python train.py --num_hidden_layers=11 --num_key_value_heads=3 --head_dim=64 --norm="layernorm" --norm_eps=1e-06 --positions="learned+rope" --rope_theta=10000.0 --rope_fraction=1.0 --qk_norm=false --tie_word_embeddings=true --init_std_up=0.02 --warmup_steps=261 --max_seq_len=256 --train_tokens=156000000
Each number is 128 + 32 x the weight over its row's rms, rounded and kept within 0 to 255. Layers, rows and columns count from 0. Numbers have three digits each. The size before them is the row's rms in percent of the matrix's.

# layer 6 MLP up, 1152x192, rms 0.0888, rows 707-847, columns 0-47
094:142140135102066160139063150135151134125149127167067137143111079111116086139112097142123125149076072086126095096135106123131142087114135162154138
097:125115131079076160120195080147112120162152129122089188158157099055134145125160127128134181158065119145126120138148116167158090097148092124127148
104:111081128112058190128148131163073109108164177159152090141096124152085125095114085168156091145104120160127120146142167128160131107126113140128136
086:112174131227118113134106164184118116140147162152071130131167202152142156091157118142143130156141146091122080097143118124141063166124110124159091
093:102075186127112180098110069112117091109240130172080157167107101124221138156168088137150097086102111127204101146131143119087106114080132157097190
103:137093103106074154102139107121095126146154115115024169191093121068119130176149123121120172133108070141135170165104144176097106088181109154104154
109:189143134132108168092099057155111139091190137166119073198105086138163128128120063118088109116114086117130127123147092164155117176201162153072135
106:185095122105177181103118134108059155059123118138155143087106081156069044147116077123105068132158113096097102143077147138074164089157163119107135
085:161091115150059147184146048087089166100082119189110098139133150087083138101151105141094234142115084161121127132174104114181167061141059141155147
107:163112130086122160080173121170135105140181110106126146133129114119168087116155103083089082145136057154135117188133141155043073071116120195084119
112:113169077158127124083190152127113111126105106162130133149183152091093095170104153082139122069192156123105090069090142158147133115111097123132095
095:147056148124071135109147120133079130111133119159139138156112108160129125108177124127173159172130144128092103174175106158112144091163069133176108
107:138106057127044178134147106144127111117139148158140113111146089123091066134126098130166116084108114147146056140146131123135136086109168162114146
108:136191096131138136140157088208099158129195098100152129135118143110142158109127122123116184089112089121134145130100126156081140110180080148107085
078:180126082130181107118138082110125116115183114196077115179130098087123136155084102147107141134095111097137103154142135159169088111133085165041113
099:174065109136171107115104150120143086144164166094145136142140126185147128094104073116104052069137135120140050101129141135174110110136119137104051
100:147124108103166114162144108161121170105137079117070130141106112126055128144102130111066138141147084101147079131131143131189114109145152142089154
101:179167075153093108111123127141161142147137126120088124158117131103077077136093142072119112083093118114075152143147159109154144141164136135074115
099:090162115132119190227126131159136190094160132109175091138165025125133177107135128138101166154160124079178121052118060157144125114115108155120130
092:108099084112092109189164069118117169067135172114155160178108140123194134114117144162112162062138098159104129140090073123110142078173094135161082
108:160169066165089178072126131198147132144159097171190114164131069108085127146137097128189158113170114113077148128174086168112152047102176152112096
076:102083114154123195135138074131141136141137105141102119084144135109116070178120101128060120113123113139068072154127053116104192122119088171079087
108:086134132117137168132107125144115142114099121118107077146121111116056098107141146145053172120127097117160112117109121110127093123158083142025134
096:150099054142127143121147015130154107089143132140083081175119133050057136092119060099109187107091128138168181142144175115162108133112106147139173
100:136135097109128119086161024206101125084141115163110101176083104087096083104124138117125120127127105153112143096140093111095190144167115144093111
102:172167061104114180110112062129173103079179124129134174082091094131138139128111078121063159153077077101116195104127117110126162107052135148101171
093:101155129130148093127216133130092101147130174084059116140111114090170180121157106100102157136036154189141073126098146149117113113126165137087084
090:091097057081131082087154125106139205128158092127103119082165117105098177113105102151057114117125133145110156116124110143111117089090103119149103
102:128074137182194153106090135062126156067135138154148118196103098132166088121152097074158155089166137098029141122142092103118148136171138147088078
092:094157113131141192088139068091163105085111106207091135136153099103158080121120105113090191138134158137108101078064160158126107177096134216098074
099:147071114116127124148171170202125133138147101135083129240095155143113145158113118110125136094115127150110147136150167166166128093196074131131159
097:184083118173066161145115145234158109117154187105125098155114101159156123130134043080151090123082169169084104100145040154122160136189158115058151
106:112156096145118112148121043125158149122160103148123161115151078103157053128115152102090145065085147125074132123147132132078113128147138134150100
099:123156093168069151191124137131122144159120127118146102091097148164053120122107119138081069135149087119102133086145074147142155142110161162110126
103:164156064177125126158128119109118208122132138139137117119095104126099159120119126083147184119196118126111127133152102180147173080191139142124065
101:133163144199145162163173105182130086118087183184131100131157122074132155116124103101119102069124124135121090112136101189145158109114174147153118
099:110087168118143205059115157095112113055084158154148107163101117112117129116119119137102142158170144150132153116117145207133115100098125129169096
101:120145157094157145122203152127094116067093131129105096149112156127098161110155066136101121135122157148132160176118098112179092070108079143118086
098:177103161180110068160158158115120111162127099106151105114105083106184129119130121093115089148097103082158070076145159134115071124121138144064134
096:127125114183173134112150104158137085089124144149191161219125038117136105088105135118109159124167083080144117112107146117129180150172138156148048
107:131170123161063211177170118174159187093097139107131104181110070112118103111124162123165139124057072130130150137144140129112131119115140170092107
138:105176111157113156162173061202122172135136085176118097160107076084101141127145117108141169126187151099125154148171141111143178088139154190145157
111:103130128142077131197173099184143140090174101098110185139132073100152116139103105138119198044091119131115159151143096139115095052194170149134127
097:110117066115139165165143107121128139055115152177110152164143070094144146118060110122176186128126108085113136095113131097082143144130134133094081
103:116159107120124091131114132107148143111143188135132162183153138122133152114075137151162123113140121089119145068065197132071131194183169122113124
094:108117104093071093161132166184113180149189143107112181168134134085124085158120131168122132081118088134108139156127174118131149086152099125110171
095:085093156170154130172146137089120122133115118138133089166177162124094114139103146115110114000184135097108109092118109107107070158109140164111130
107:104182144098119179135134091169175149160157120099144131086101127087096147106134136128119168136137104082143115105120148152154129055108146152069111
095:076176113175148137115088086163123060167208166192115104114218095108115115115074122118104124147121107027177093057137125142064129164155161162162144
102:086166060146048172117156133149145155143194134152164162145125057126135131170103141138142115095115125060136106119145128103138156074078131149111169
100:135099134110096217122109125155056113163149216122103127184137135145147104136051105133129174070169169138138073100155183159113104133123106129090088
100:096166100173120139147154091139140163153143121174143153137139118106145141088066117130100153119105151105123135106166200084140139079076103121155098
097:090115147235150116150199130159121117091104115103071080123177180098186109123131138111081114097101151138103091140112104134165167121179118129153123
103:164101122124112152126134123107158149108184141186081075196152150093097124162132077112160153131086150119108170159158109133127107125192134125108128
103:097168112174126133072155181187112128089114171150154113128121062139116139130044146129098144087156173068106128079124140150106162098104127131113098
103:156127122214185180162119148123100097102110116139136171101126148143124160088164095077138156125150113173115127127083063149126173146119140148072109
093:138164089093130126153135140124057139150179108113116187097100169136124096192133131115143102143133133131063096147107136116122133083115092124106107
106:098101118119104155133175137140064100122154146119105130160098124125168058199158085136167131173132103112151144166179150116129123054131134149138104
098:125169127136115186111078071117054122081132122160101117103126115098128115134133106135134121093164090158117159080122124163110085088112138165141124
093:121174108160127160170155143094120148133107090186114088120183139135063127102160136091105167057124105139137103157149069137195151120148145160152131
101:155129159106108182169135102096142121090188179144137150123108067125122071097090043123116135169113161093109126104152080139078112108164145117082142
096:156108112152128193140141131142130111116088127122137080095101175105153102155075120098153151127151152148087051097086123137112187107150071114141080
108:136182116140076142123119086160149161104157138135141125105094063123153103176099086104101172083123115116126110130156100167155153069207164148145130
101:106111146166184191133120112161148172129119173149176126170106111117119128127139126138051129087157100141146064090075101203109164149119095124093100
092:165118112145171174186128157077103094085096197190110135189119097137090130099120120137167171186149133150092146168107105167057081144147098124083124
104:109148106158082105131134134164084150117136137140120164108090064112086146146090135116138113137154137064124153080156169178123120098156170127108126
098:172155150173110114080095113112074134117084127143147102099160145077120150117120133135158109115130097119149114088140113133159204153170120137163129
104:106155113125099218116115079172117168077200081158127181164121120148099110129092109116139135097124143140100159120134161122139188132135098146076153
103:169133124099124123104144092137115082157108177117158147137104102095120168158054104111098173075123106161147109140112100130170148105125191147118183
107:084112119191179133163112143079134091140149178203115164145195128114106143127086147109128132052119166030165117068121133116156159188142150144114062
112:112104125151127143128118127141057141125181190105120125111151126090152160118074078135126178132088096074169121123154160153114046116163139145153107
112:149158105177134146180124107179091100156113122137085166135119080145120153101108111095183148057129112102117128122138147090074150122135119130049113
104:129039153137076146082162132180043101093162163104112150124079139140193110135142085110099132115116104158175048137107163120093093118197103134092153
094:154107145116146181132146118098142069063099164113110141075109104115116091124124117133108124165100106109156108139123173192094086085064115120133085
103:145141162143149137082125095116127121106141150191098070203114076075168146123163057132107124136105063146153145183187106097122176148139159161143168
095:094198116147063192134164126168097131146121081226134144146120099128145129111119137149141174089108120108146076104120116130174115116082077182117150
101:077127131148119118125112123132112135149131156176148141141151184053108071202137135111121166131195137084107111116168127201176113081171085144138114
094:171160151140091148122099125090143117106225152206162097145225157122094128100167101068082087071164142123112134157121111126148143168111063134146101
092:124133137189150151137180106106080164144141113107144117111157147130178051115138149141141101174152145155145067164102091103079144146127134119091084
094:104085067145067139149141134159092134128153095150111106105147119165166105107083098162131110165093138100117042115172093148089145108152082132073077
099:087125067185094156136190137121045159118124153126140145123142115105135133152126112147098142150097092124155145068096125158036144076172076133139083
102:130070156134164131120135095132131135144142125141056092192125110056184138147121108079113116091069095174168138153175133130087129103099144206132154
085:119132121058122082105151125127054070168160143159085079166156129162135087130142139154117110154106094126142141114169143114127128183137072160112092
122:153130100101118126169109093159145171161136123113109117133114146135178150148094115096076110107078117159070038086117117193184118138121057146122041
097:108110128112162119080137131123112099135144114114127086207170133087156123125104112160103162034148144123160120176086150097123109089104101158062153
096:164118090091154152077187132152068115081115133117112141134090124138126127154088133112111118135130133126070119121091149155139086102101089112035151
095:083151119196090156165135102111134155099153157224151131100187140118119150170126140108141170066127162081138135138123089131130161164095114115154104
102:143126082115056120119129120158119136172147205118105178150205082130196099156143103128109133120110126095091113142136110084051095085149132114134153
103:082177073161118189128162113155078144149111152132132087157163061100139166131116168139170137073107134093167152071116134115130147099131112185118078
092:132135079158059118177176131138110147124154122184173160161149121111126098090142102157054106136110105081150124132128139134103099106141079145105141
082:085056120141099144086162163144124086132134175174124127137128122156136136144124110151134065170141120108132076135065130189104088139062091113092142
105:119172112125128113134141115135104137113111116146190095146120107091105152077069134119169140077161080082108105162163162141145159151185067161117121
099:128138093144157161192100076127142183082145156107127178135099136089113160103095112092182150115108135114105123071138180103100115072139164153092098
102:175128073119140148117166100136098132044145142144155131167105051125075101152152095114111135146108121117114166187168137107056174095074125161106130
099:100087102189110172174151122109112125061124165215100158177170109133146128141111138144100123049116137138100131121118122127117173127115107140108134
104:144125117131116152104133110170091116160138099156155132203166169116129055113116140111179222028146115146131173170136164144161158084155127142115095
122:089128112146093137115153068127088163157159072128112069161129153087144105109178135134113162107148129088168153091118103174153134120152142180117153
098:112199149172206158149115125144161148084111122124070121134155139107144156140077120113087136088135136165110162112087125117169160126163144112112073
090:130128089101092146145125166116126117161144154122142122131189114110145077154119098100134162101072130101108126084130153150161126122187171130101062
107:193092097133125100147110117096085130111187141162120151128193115120166180152074020145134134106131130104139095100087153121108094158183104116158151
092:120046115099138128100113171098118119136141119123096158118136153130175163143092093116101070120130157114076109083090113141113090181147091095075159
110:083173096138134147134118120100109123091156113203123132126175125113059185129158120103122152137154146097146139116143123107070121101134127154039080
110:198140092130118125114112140103126122129114088173150122163104156099123015149119132086118117098148116164088144096195104143125067120157160164118140
092:176150105168092095131128107133098154132134126101100105155116142059165084150122045087086207116116110132099143125175123150162166065163143166143125
105:165161137094112149119123074156120087162195152114120074141152151092136115082136088082155100121153155129097063109117148183127143178188171118142100
100:102081066166057123165129152155115114111105154119125147146198157132105063137080149150049115107086117142147063088121114130180137147121168125154109
098:176123112127052157111155087113126086146187127113143157154153135110151138121134090121133179105161139111112152118120161110139112102191104143000209
094:155085140106148109175146146130134118114171143106103077115196163131165094175174103121085127165084123126110058132120096159130136142204145107133080
096:178123144156091148060181083103118038157135170178072096178158152032165129064170095133085114134130100155158152107137106130149128169129117148177104
095:165071137099190142078112102109122111107130089132105148129122135101156144165098092144141146137092128116150101110131105098100180122130129119081098
097:115141104081055183098100099130125189166185127170146123177121074068147085145137107132143153099113144102169133129149193169094049045126100136119150
095:087192133131117190174131059093150146106156120151150107136109126100122074148170118131132168142084120106167163149136103112119148104120065141126095
101:078131087196149133205139143108072126150143210159114099132152155098207113137113134133161208096153153083142059079108142105151165135105046141119047
098:158155145093195111095117122125085122086115123109117085126099115138093130093076093096128077155176130124109071106113142175154111155074129156122089
089:132100118094171082155132131124126138120119146113099075093150130168177068126155144125107071149092148133083067167136154144081173197182083105175091
079:137156129131161167132153096114086106143188169196128155123154180115160115138136121117109114085127136052101085076142119128141137166138041184128140
084:166125089185148184199186083121143121108141115170120118132116105104127018151117099127076139141078081109141122137146085122068091124108089166076145
097:111158140127125164087102078143142132142178090170143205159132111110142025097146135126140194141126153046136130112113122112092125116160180170157105
094:139195128137089109204097140119113155149141081135149175104125129112114086144139146132124116103121060092121169155126111102114113043202122154156118
094:138082112096109178116117162175113145122119151114133101124119123137115149135111123115152074117092119174103084074106090195179061084125110107104129
104:114129085160084193146123132125092136130182124139120156161154070133109122167155128125110176132037127102164110098165136096120083072174107146106146
112:092177099129122118076164092105085180142157173174114124124160109078135134093126068121072126137146136083127080134112164151088177087107146164066109
096:166093114119127122127144135200156098154156131149116107148118086132160069128048086113123081135116136141079131096132165132110114114138104134063127
105:081204087157082158182120142149154139090157160182178125094220092131136139159146169133117149113122111098124119103092100101128137053082181116114118
113:124149098104112095158129048202146120150168145137127167219140108115159180127149102123119110136086103136121072100135156148151067114133138148027122
094:127120100118104206101141118194123135090172137208120122140130113158166077101141115113109152112117151011188074092145134098065115168151144158081145
071:150045091162073168166143133127103106125241155157178138153102106156124106181098078124103134088114085144100112109147145123106150113139101157095112
084:200094107169190152089116037157106097077128116114107081141123165120111174149106102110105104148150063155099128100129076119128120169136126146107028
097:157115160128156143068169093131050136133161120111116146130110128134123026134114112141107041130127092125136193151108138182056126074103091196142135
098:155070145096154115104139126128069071106107098121105115140147098122195142141122064114096105171112108158160071183141140166097141152147126156101044
095:104113125137109162113135115081138170079116213162099105142166122087086110135126132126068143117180131101094151115117161096140140132123107128073139
109:139166055176093119095135093148117096165140116155127169125145120133158088179085174110150150077116091086113114058192120135138067088112106181124117
099:126115164064163155110120122110125096128156113120042142162159141068126117121092099132053145082164141130140147159100148113150119135098110201048147
105:116150037119104170151108121169107141127137079140176168141162131123109127148048157124115084057150101120073119076160093157191142123136084158145163
108:096101080102105118166123098154127176104131125135106105129145094113152178123120132153113106135110081062181173074078093120133150147123120170095069
100:132114113154122138088149085150078107130109154184088076180107124069152166205128082137131144068126106160112080133114095114094164147116125124149119
107:170117145147128127146177107100065112129116112156100127172173135110175048153081127082132135126143145104083138194142101133141143118201078124135082
111:159138093185146143133187095139115143119106080155141133157124186086131065112137136121078160150112122138126170132102136110141132126203049135142134
103:152110081178081101097141126162126150097174178105149131127120049105128132132087134152129132090141132119102117094158108208183160109144138112107076
109:090127115133106156127135118181099129092207128127100127142132133126178091155155131137132128125162095086152155094095129108147180105171148186120132
071:100140145165096189146211095167138101126156099163093104139154103141128096124090090171084092127122104112099122081103078142086160122126164155107101
# layer 6 MLP down (transposed), 1152x192, rms 0.0827, rows 707-847, columns 0-47
092:125145145122117127130136064106086090070134161098197112145098188079130146163142190115091091124173090181120193136104179124117125092088144135151081
093:118226149147130137142156134116130134143120152141139073136134126115142132121161111165110098048101161138173108121088143119086112158121117075143147
096:133176084132140116150125145163104123104128146057103121134171138174191112123134163112162088085119116044176133141075137137118028146060161153172106
078:116116121117140072125103152100171115160132143086213141148105073141094150124099137160073129128101110103157156212156186129172148138111166122127136
092:135117084143117123130139144135143143174118108149160078160132138134090110132101133139189135098143133113142166128117120091137076131168163098119126
108:084184146108099157155116098128139148125143150144137072153158136151107104150119126138160070091115079124133085154066151125135110131074083126152130
115:125142083164115112131148129024152141106131174133149143106102152138068159143099140063182128066110195084066127124118139146081100112125122172180126
098:132147127122068182155138146117152149155151104107081157112135109158089115073129096118124139108104133108034149116120108154176090174127135150068103
091:126127153168105086094144125148142149166159162113099134112112157114213146101118130163163113128092152158151133140167131150150132185147174120126155
112:127123158134129150154118122117137134159142152217122142183143189082169134144151056142144094180107136110108109110152096146157210124135091098189094
121:112159113198109095088143080123144161099069160123147133106153124142104171176143098086119116177123117109104134112148173140103083137128140164173132
095:112141103177172104105127189184196060130121147125113177122160137128138115138097112038138103093134106142141163068099138123108106150133184182166163
115:115087137126072157075113123109086144125118121116185089167078097085170070192134201119111121159094127082143177096164131133132104090131106098158142
119:125097168135127141155119125121100102162120085177130130085099142171149101199088141099163128190177149091119145151172132134156130230103122047099153
121:119100114160132128112170143140151115116169159136132105165150111143137142158096094064116116141079106100109135137132102166157104133146111185089107
094:191145090102076122171167108133124177111141120117150136099102152113084133144104152014134161184098131152107207157182119159102132155146126109120182
090:118105147119163173065103121110152108157136164094154146177088071143199162101143169145169133144145117070121123160093073149160112118091162155105156
104:127147117133052128201093169114116119116097150154076160179110137127097157144117148192106164165100121157182114139161197139105165143190108136118132
098:138111087119175119115110149134133093197193085088075146076097119148152101102103116052120126109182153130086106143178141144141105062128121177105088
095:121089132107139130107092140109141116158170118130103079100077087195123148150132109149117103148107120109125141128148140191182134112123161092115170
116:170083087098104184149156132073104153155122087087087142094125162104120080189135126085114135119167139149072160145133101103145158108127078056115157
116:129104128185149144138153114148131110128143101149143123116153138180110095176102080031095112109113080089110106131117092128133124124152117226093091
105:106157090128158156121177121093177115066151149128120120141131184098105146144088146113146211093153067088122141132128136144112185074171133165131099
099:166123168149134176141112192106134140157125106096125165072123121199105062095140118107151066163180110079116121123167105134117100085129102115114116
091:138136131170098162164112156053115177124172135133127118125123129139081170167129191177142124116141215060098134079159094169103166153083098076103167
102:132127177166098105113130121164104140133096119141087171098136154128083168118091171078185098134143113083079104162144112169156101182159124135140094
089:158089173069128147109099126137113085133120138134096118161109214132134136107158161081085125165166155141169134157103064123109162126120123108097168
082:173136141125078117114079153146108141068131137131192136143165081155228153104161129130121167109133120164125113118136111155122127149190174144096157
094:119148112150163128143146179152130122120142123093118176144126176101166092143158152152064221152091181107123211149148124128126168118138085111138149
098:133103117106134100078142131120090137108144132128115125132058168138085129171112109062143146136071104154121118153094116086177136143106161075127113
093:103126103121128130173184139149108161122110171083188093124190061179066198109141091094168146163150108107140074124132165133065115110107168171078157
089:158157101117141111164181122133117122120125120125125077086165137080086105102147165118083137117159087093090142156148202086120160135087109172131103
104:129121093121120146099142177119077120055128161185163159157115093168167101120130155205134127183107104105159093101191158108110123184189124085114088
093:151148084186079146148128141128110123148045134116152139137098156072124148141175078062115100127126120177169123088112113150074153145149129083151147
099:185169087165130108106113077189154154146184103134143104145100124117113132115099116098080069032128062155106132106156129091141125200153157106170166
095:126137119094149065134121121148191110070140115081132140107144079104210116180153157152069128082100171090190119114082140133159114174153092141151162
102:104178085167103112129160074157159156163151172139097137138186092109196123199144143147186100140149131076081121160117103135071153114121114169142147
103:147128188165112140090072206081096102131129169149103112141124154168127102146127096062146119148162129141101139093131105109110080204102113119144121
090:154169094152127148096169134096117101126092114131132138137162162084088160150144106195159134128080163135149096104153170112114085127113139060133093
092:144124131163163176122060100117137172120142170158137089122126103128080195160144139119164116096170122089135215104105161162164110174147129162117162
111:134112072113097098174149141081106098169108055112101167046121167158139126156136153086142144133190038101110063130122114173111105148133118135090159
145:125128118165081112093147085166066099064128175146170178211168093111097131087166097103111128097136079168119186062156115091140130115087136095130122
107:110106136118072165139148166134125118156109139127160045102100187162151096111180077079100107101102101116138152150139105084219094137110087144140165
091:116137143179136117125155152107141089147075108157095146133110136114200121108159129118126102102117124171165164085075051108122100097098116134125069
098:148110113136098163164160119155117089208102087100150072093103123183088141105183118129126141084075065163173113162145085164152142094105101135110157
096:125094076144156130171133153114107142150116118140149146122128166183123105108156146203155099131089144116118119090121162135087111141147110146167133
092:087191160123179122072108126165159106152145089123085054114131101241117162133167122119107092116121170134123093154179101072167152128123119128173102
108:138124102115093086111092131116055117174102109087136114115162106095149182107119084131099144110161089108132174135120117204138116143123064114108129
097:099097134063147155097137097145113194132068105157165133090139126163101133153100179113137095108122138143141122122152108162137104171129126128148136
099:093117171115193142078143194124181122136133077196139119135110163117159130154128120164152117110147205134130102105121134055147142176151171114159037
096:139160094124122160136092128074111130126108120190133122110050121175096066121169142156145172178114111097132123105145126107145130090128194111137138
094:112125133122103108114119199150102137114147103169158127171141108155078144156129112107146027088193092144139151078110086124145166131202080176104085
089:166130133067085167144129117143131126125148148156085107099114166085089101209128097095077144085119130072131166184130167197217147076079158084112166
103:155119149129171126109192161134107106113187071106089161085100147139166121127145126101026176162105130138143075116171135120108170082116078169131102
106:092100121110121106103158091132077099084138106108152110148129128127101162139127172099090146103111188191128187106088170070081146109168135134100158
092:119175164141133180089136112077158168159127140135140065101095148156129103122117056068137143134132161189078109107174199106104141130118146107100155
087:121092203131133169125071080110112115105087111161126112115083120117194141110197096099143143155161135171124152055145128136164101120098083097154208
108:076158103186099139139103036133120124107128146118149142176149111120182104097144119169131134084127143093152092086117144120114081126125126135109141
102:103059189099129110115145112061108113111151094129123125165139155133092108078149129137058139115103166134138119180131102175189140125129076076118106
085:201098110176108140131145143119146159145106099135152109169130154134104156090160165121145156123144142138068117130135129172120126088057097117087154
103:123144106162164104191153123111136149123170125109160067162099089097126084098132090149159117147111128133149135123152105071110071178088122112115152
084:143074138119086146144147090099117142116152123131164124178128140094136099140139098137116176096113170150147134141154098091134144130159184103196168
102:156160140090113148145115150135141099131150173095211121158108136190108092099131199141137189145049136115138107126144185128089125092102107119103142
101:123137105158149115147129081138128132149105153166128154128151084074126190167143125175196133106174162126107098146101151165164195174140181146151128
084:161115130177153131118091107172135119158181096179110102099156145087104147138131082125100142092088147116086133138154111084112178187083143116104157
095:133140133115121160149105108062134093134157147190110047115158087141116123174166138128102127112060140106178117097140137105182084132136133070132109
090:145166149128159084149132106143171153163164099117121135132119161060154129105182125090075112127135086059087134134089098127183062162128096081163127
098:148142154187133110070135153153151149087096063099112156128095101136114098140151086112149127139143108167132107147064132140118132136082106117132116
098:066112171155100098143090134103146141126108134077165092084141119107154131119177183140118130148077150105150156139093152144120147124091140142133125
111:130089181095107152082146138156127190135121114147164110122120136165137121145109129102086092140111119238072110208100113155159096104146109148155120
112:121181170173161158097137186094111132158116145166152100154118105074092148141151127112117105144094150174079132114181059119147175060075120063105187
106:109151132110103164109119123104133039077174097169134110105097167114061061095146142063123148131154123183165113130147101092160074130134122125133091
104:113138133176117151094089114089130155207115141160125174144120122074118149127176119141126125136162106125147097155101097168119105131143130149082185
084:073169120087098073081110184142158101127071106169163097155109149206195143136149179161177048131174153170104146128135139139174122163102118119064154
098:119159075114134099121144127137115130122084113103179120098162164149116158113094133132106162096112076126166108132110149132152126153177101152147161
099:117118104134115124083108117096114154166139115162151146109133131119178095133116151134068085106169108107141157108086177128160073168134149110183129
090:127100117131125079119089107130208087105158056187135147102124087145126153123140108121143131080093098126144086156079102112093097139121060154166175
094:114094113112120167059141127114068168168105114126122156104093129106097125165120134141151130098109125114116076134083120116175165088132170140097103
080:138125124109109101139079147123115134095120099068168151106109163093164133151141148097170169106150173127096139169114157138201127156132097111134179
094:128179201118154130098037154076083068184098121075129079178120142094098123160146137134156163118105106186131162139139158130137155160131171132170189
095:083165084152132069085082095103132123158052138161070138135127188145128130135130105104086149206119116108114125135166152132129122096144093127120142
111:157195107091147145154102162123146110150179064156110161115141114196188120177103170107123086120129118100086072145140132142121132164148144085099114
086:139156157161127151146136114115179106124110138140105151104119140129132138134120152159193170115155140146097103077127156119095115150119153152118125
134:192142151165154096147104176100200157072145103122094159066114121173128165146136141133104137108157106148106133111122101127185106196116117164100099
102:130157065158119109162106165130103136090107146073129120084117117145071067094085102092080116076142102110125135157119075122106132129147154120171133
081:105095148147111103188083117141175117137109094168121107134085116138176074091163114129110120107104164110162101138164114108047115178137136134144180
096:118174135136103120131140123180089149181162123095096053154105153157129101132126102140106082108042194149132146127122149142149139133118136112177134
099:111103129109163160097053143139173129055066093156117123089147096120083162139110126109149140150144150134110109132095153159152153176126132158109114
117:158020171086107157136098096146136066161177138119141118120084154122139149077112174141103096120141155156104127149160180111137115166133171149144112
080:136133137083135051145086135131113148155065122159121085178109157160146155144158171050104073100142212103079187123123121166148122201156105113143125
078:125166114115135110123174082119164092169116072170149080144116178151171165139150107212183172102100201103125172166156170119139173154114146059151081
109:131123185168133138126116149121129069094108149141149159090142163122106086140200159094109120164075153192177104131205132063176135117157133169141096
097:124140150147113119134165137048135068127121148117148170121200177107160086172149155118097063145121121137133093133131141167171127177144151115148132
090:092113169154059115098104132093077124153090131125085149072087186189124146132163165146110121105115146159148133088088101185161118110172127120136131
100:100100114124128035120106143154186118132137085143159137117143138100108132089158072174096121112168188138180098175119108109138097114162192074123164
108:181130096146133149123158150155098131129167147084132110088130196111159099160135138131161107163134109138133101133125083099090164097127099090113086
114:145123146171148208085162037103099111179086116094077115089159137097158152153161207171109186117128154148152102117127135123126143146124125139124120
093:175118112147090064168111098192196113078103114131143140152133087118110113121132136080094131105073137142127155126130143129136161109109141204060145
089:103159178111069105107118141152115157139073136158155134172121104154167159096132156151222151127108183124143106086147122189077155142148142127105112
113:140101119172162096117088139133161141118160187173106115087142137069149175127124115086184113120118139131174083145129136113122192096147122228122138
096:125146125158136156141149124119169195131121145160116095108113148125122082105117155041148154167101119121161127162099135143131145124165153255139111
103:113140116137122105170137164163078092129167119070185175164146171140132096143109151118150109097095119176182160137175109095123175066114093105125114
111:121090190066102141124182097180174138051151116087193132127107132096139098131141128119183115098099155115113145078113151119109154081117163112169021
088:081153157124080078150121103121118143153060094165114182130162101128171071111113168140089128157108118058161114178116121132179139145054076097136195
091:134069104141144135165185143127132087144133124146160153132074102113193146147065155115108196072090120097201130108129169154120049128158088118133108
090:153140161057123083137152102115120109132123099083169054124159109161151125145127162127136077116128167112101107200159150142096130137143106127195108
098:150139109162117120140146147129141141135117147120180131060137093127033130117171146132093118105115129103144168096163145134169182130095108151153022
094:153151160135097176103124137174110126127108079140104183168090132131159130149133141103132114088168119181092151131137111067146151128144144185136191
094:121144134134160089127145153177116107139110095128133128087158151170104136120100147205140128102143155101118105112105128137150102113128120078100168
087:113136144082077128125098091143125084119125088140190148167095113095108112155166123151107121135152114152102126144174148154101101142098126169141087
092:119080103155139131077156187094138082147120150054180121108123092156083132104152197084110122131150100118133130140147091118091158132105143115124105
091:117169100096156133096102140166088130148134114137117134152104130128167181145163088107138082106112122121108131115164104170083093164105100049118111
097:131149153105139075145134092134087162115122126064156169111093147099176124090142178129158188146112111117138174173133122116113093111163131142106093
096:064152142202081073069157048104128165155114103124135144116159148088173146133128148101153176070075126157109182165111127111136170111176126155106152
086:142158106119116213130127118118061143093112110114137155154111141130096186168164122117170203142159127128124138125139132087193124054093175230070154
104:126137107135111128154148140110129122107132147142161122128131127150146122162119089024064094107107107088138111109107079152116140127158138211087088
107:136135116136141176170157156146125101105157145149133107120139154120117098119120081042116137150129117116098125129132133124131141110148100209120091
090:082081177131087126072146176139138188136099100146129081131161104093150141135136154136100143100167129191146135126101110166158151117158161141149121
090:162031153162139165066140111137183109104141097077138041122079121182098131078105084147111158127121133146142108142162146108179117169102086100087117
086:135111165107139123147103116092083135186115144087144132113121118064109122125129120118106143099129056145150158108141129073125124163169151145109086
101:116165113149129179148113138100101108072106123082138132134136133139158124131117130092073091154121135197187129069127106149145132147092128146086105
109:104125188133056115046175133138145090191070142136174141128115145113132167118117129138099125157110136200140107147108133118123179084128138138180166
087:168116119128130130119084129132146125090144146170128141136120156163114139073103133040100124148143121149120100114157176094092170190121177105174068
110:113113130127144154135097139139101146172146143082081091127139162170126106129151124000138098127156182133124116081152147118098131103148098206192080
115:132115135124138110118115104197252162198135146126205094113137127145160161087162129134160098144157091123125111124111178091096082096117144108092164
089:123139156143146139114111130067093110145081105100114136163116158133161143175084094107193110063110131172124158129127134149133123109086130087144109
103:125097122170113124152162119109147104121150129175148153166149117131130118134114047072111115123081086078096098104120127116125064151165160167073090
094:135079097124145127154125109135116108122149125146139140151129159157123102166100029101156114089118118086114098141112090174144113156124123170124080
093:179132038119159091135197094138104161155136112121139159107134139095031126102109130085140194125113164133076136108164152105138134114136108109145151
097:125117132128104126098064129144118138123173171100102085085175098135159106149127142118119166117150131089141119164086159143094179192093113157137107
084:116087137124075148172138113103126141134154142113092160141138153183152115133140110132137118124107141135093097136140072130130116174155137153100128
136:118104162103103132128116163118158144124172170169175130148138143122074144053126130094147109131144127126108093088061149171081054135178140099133155
108:124098181112184124068083161078126069171145109111110124096139154152114130126117108103106080108132123111168143127113160120138108153185162099174132
099:097105164136164158165171104144083163165125122101105194155054113104080096091125107095095143165074124120157104159106199109110149121188135089161087
111:088102113088119120148123118157114124146101116121149120071114148120103107096155219127122135152156088139163067130082134140162135173126091172107147
098:145110121140140108122140129173141169107094125114147140091072133137119136124128128231174137097132117103130139128129131118148104158156121082105127
108:162089154103162184133117165122112069168146084119067060158139141133068146083178146090106156142083119201166162130073136102150120132118144172087171
114:141150150112148141122173111159148126131145093131146088133102085138101100064192158177142144109131072069191125138168112111093126140121127101113104
102:137162134109142184184111129075062125132116120151087109112173161084128106101175165096095157122058097147117144111096127090113137105087123069135133
099:098179109139120145162130125138189097112151141137123112165112147145088156160111167083141154159096152061147184128131172115069161173140134127114173
113:131109126133132120141112166126129075114122122133159125123112149179135135155092050016132068127141074136112142138114114131111120146108113255111102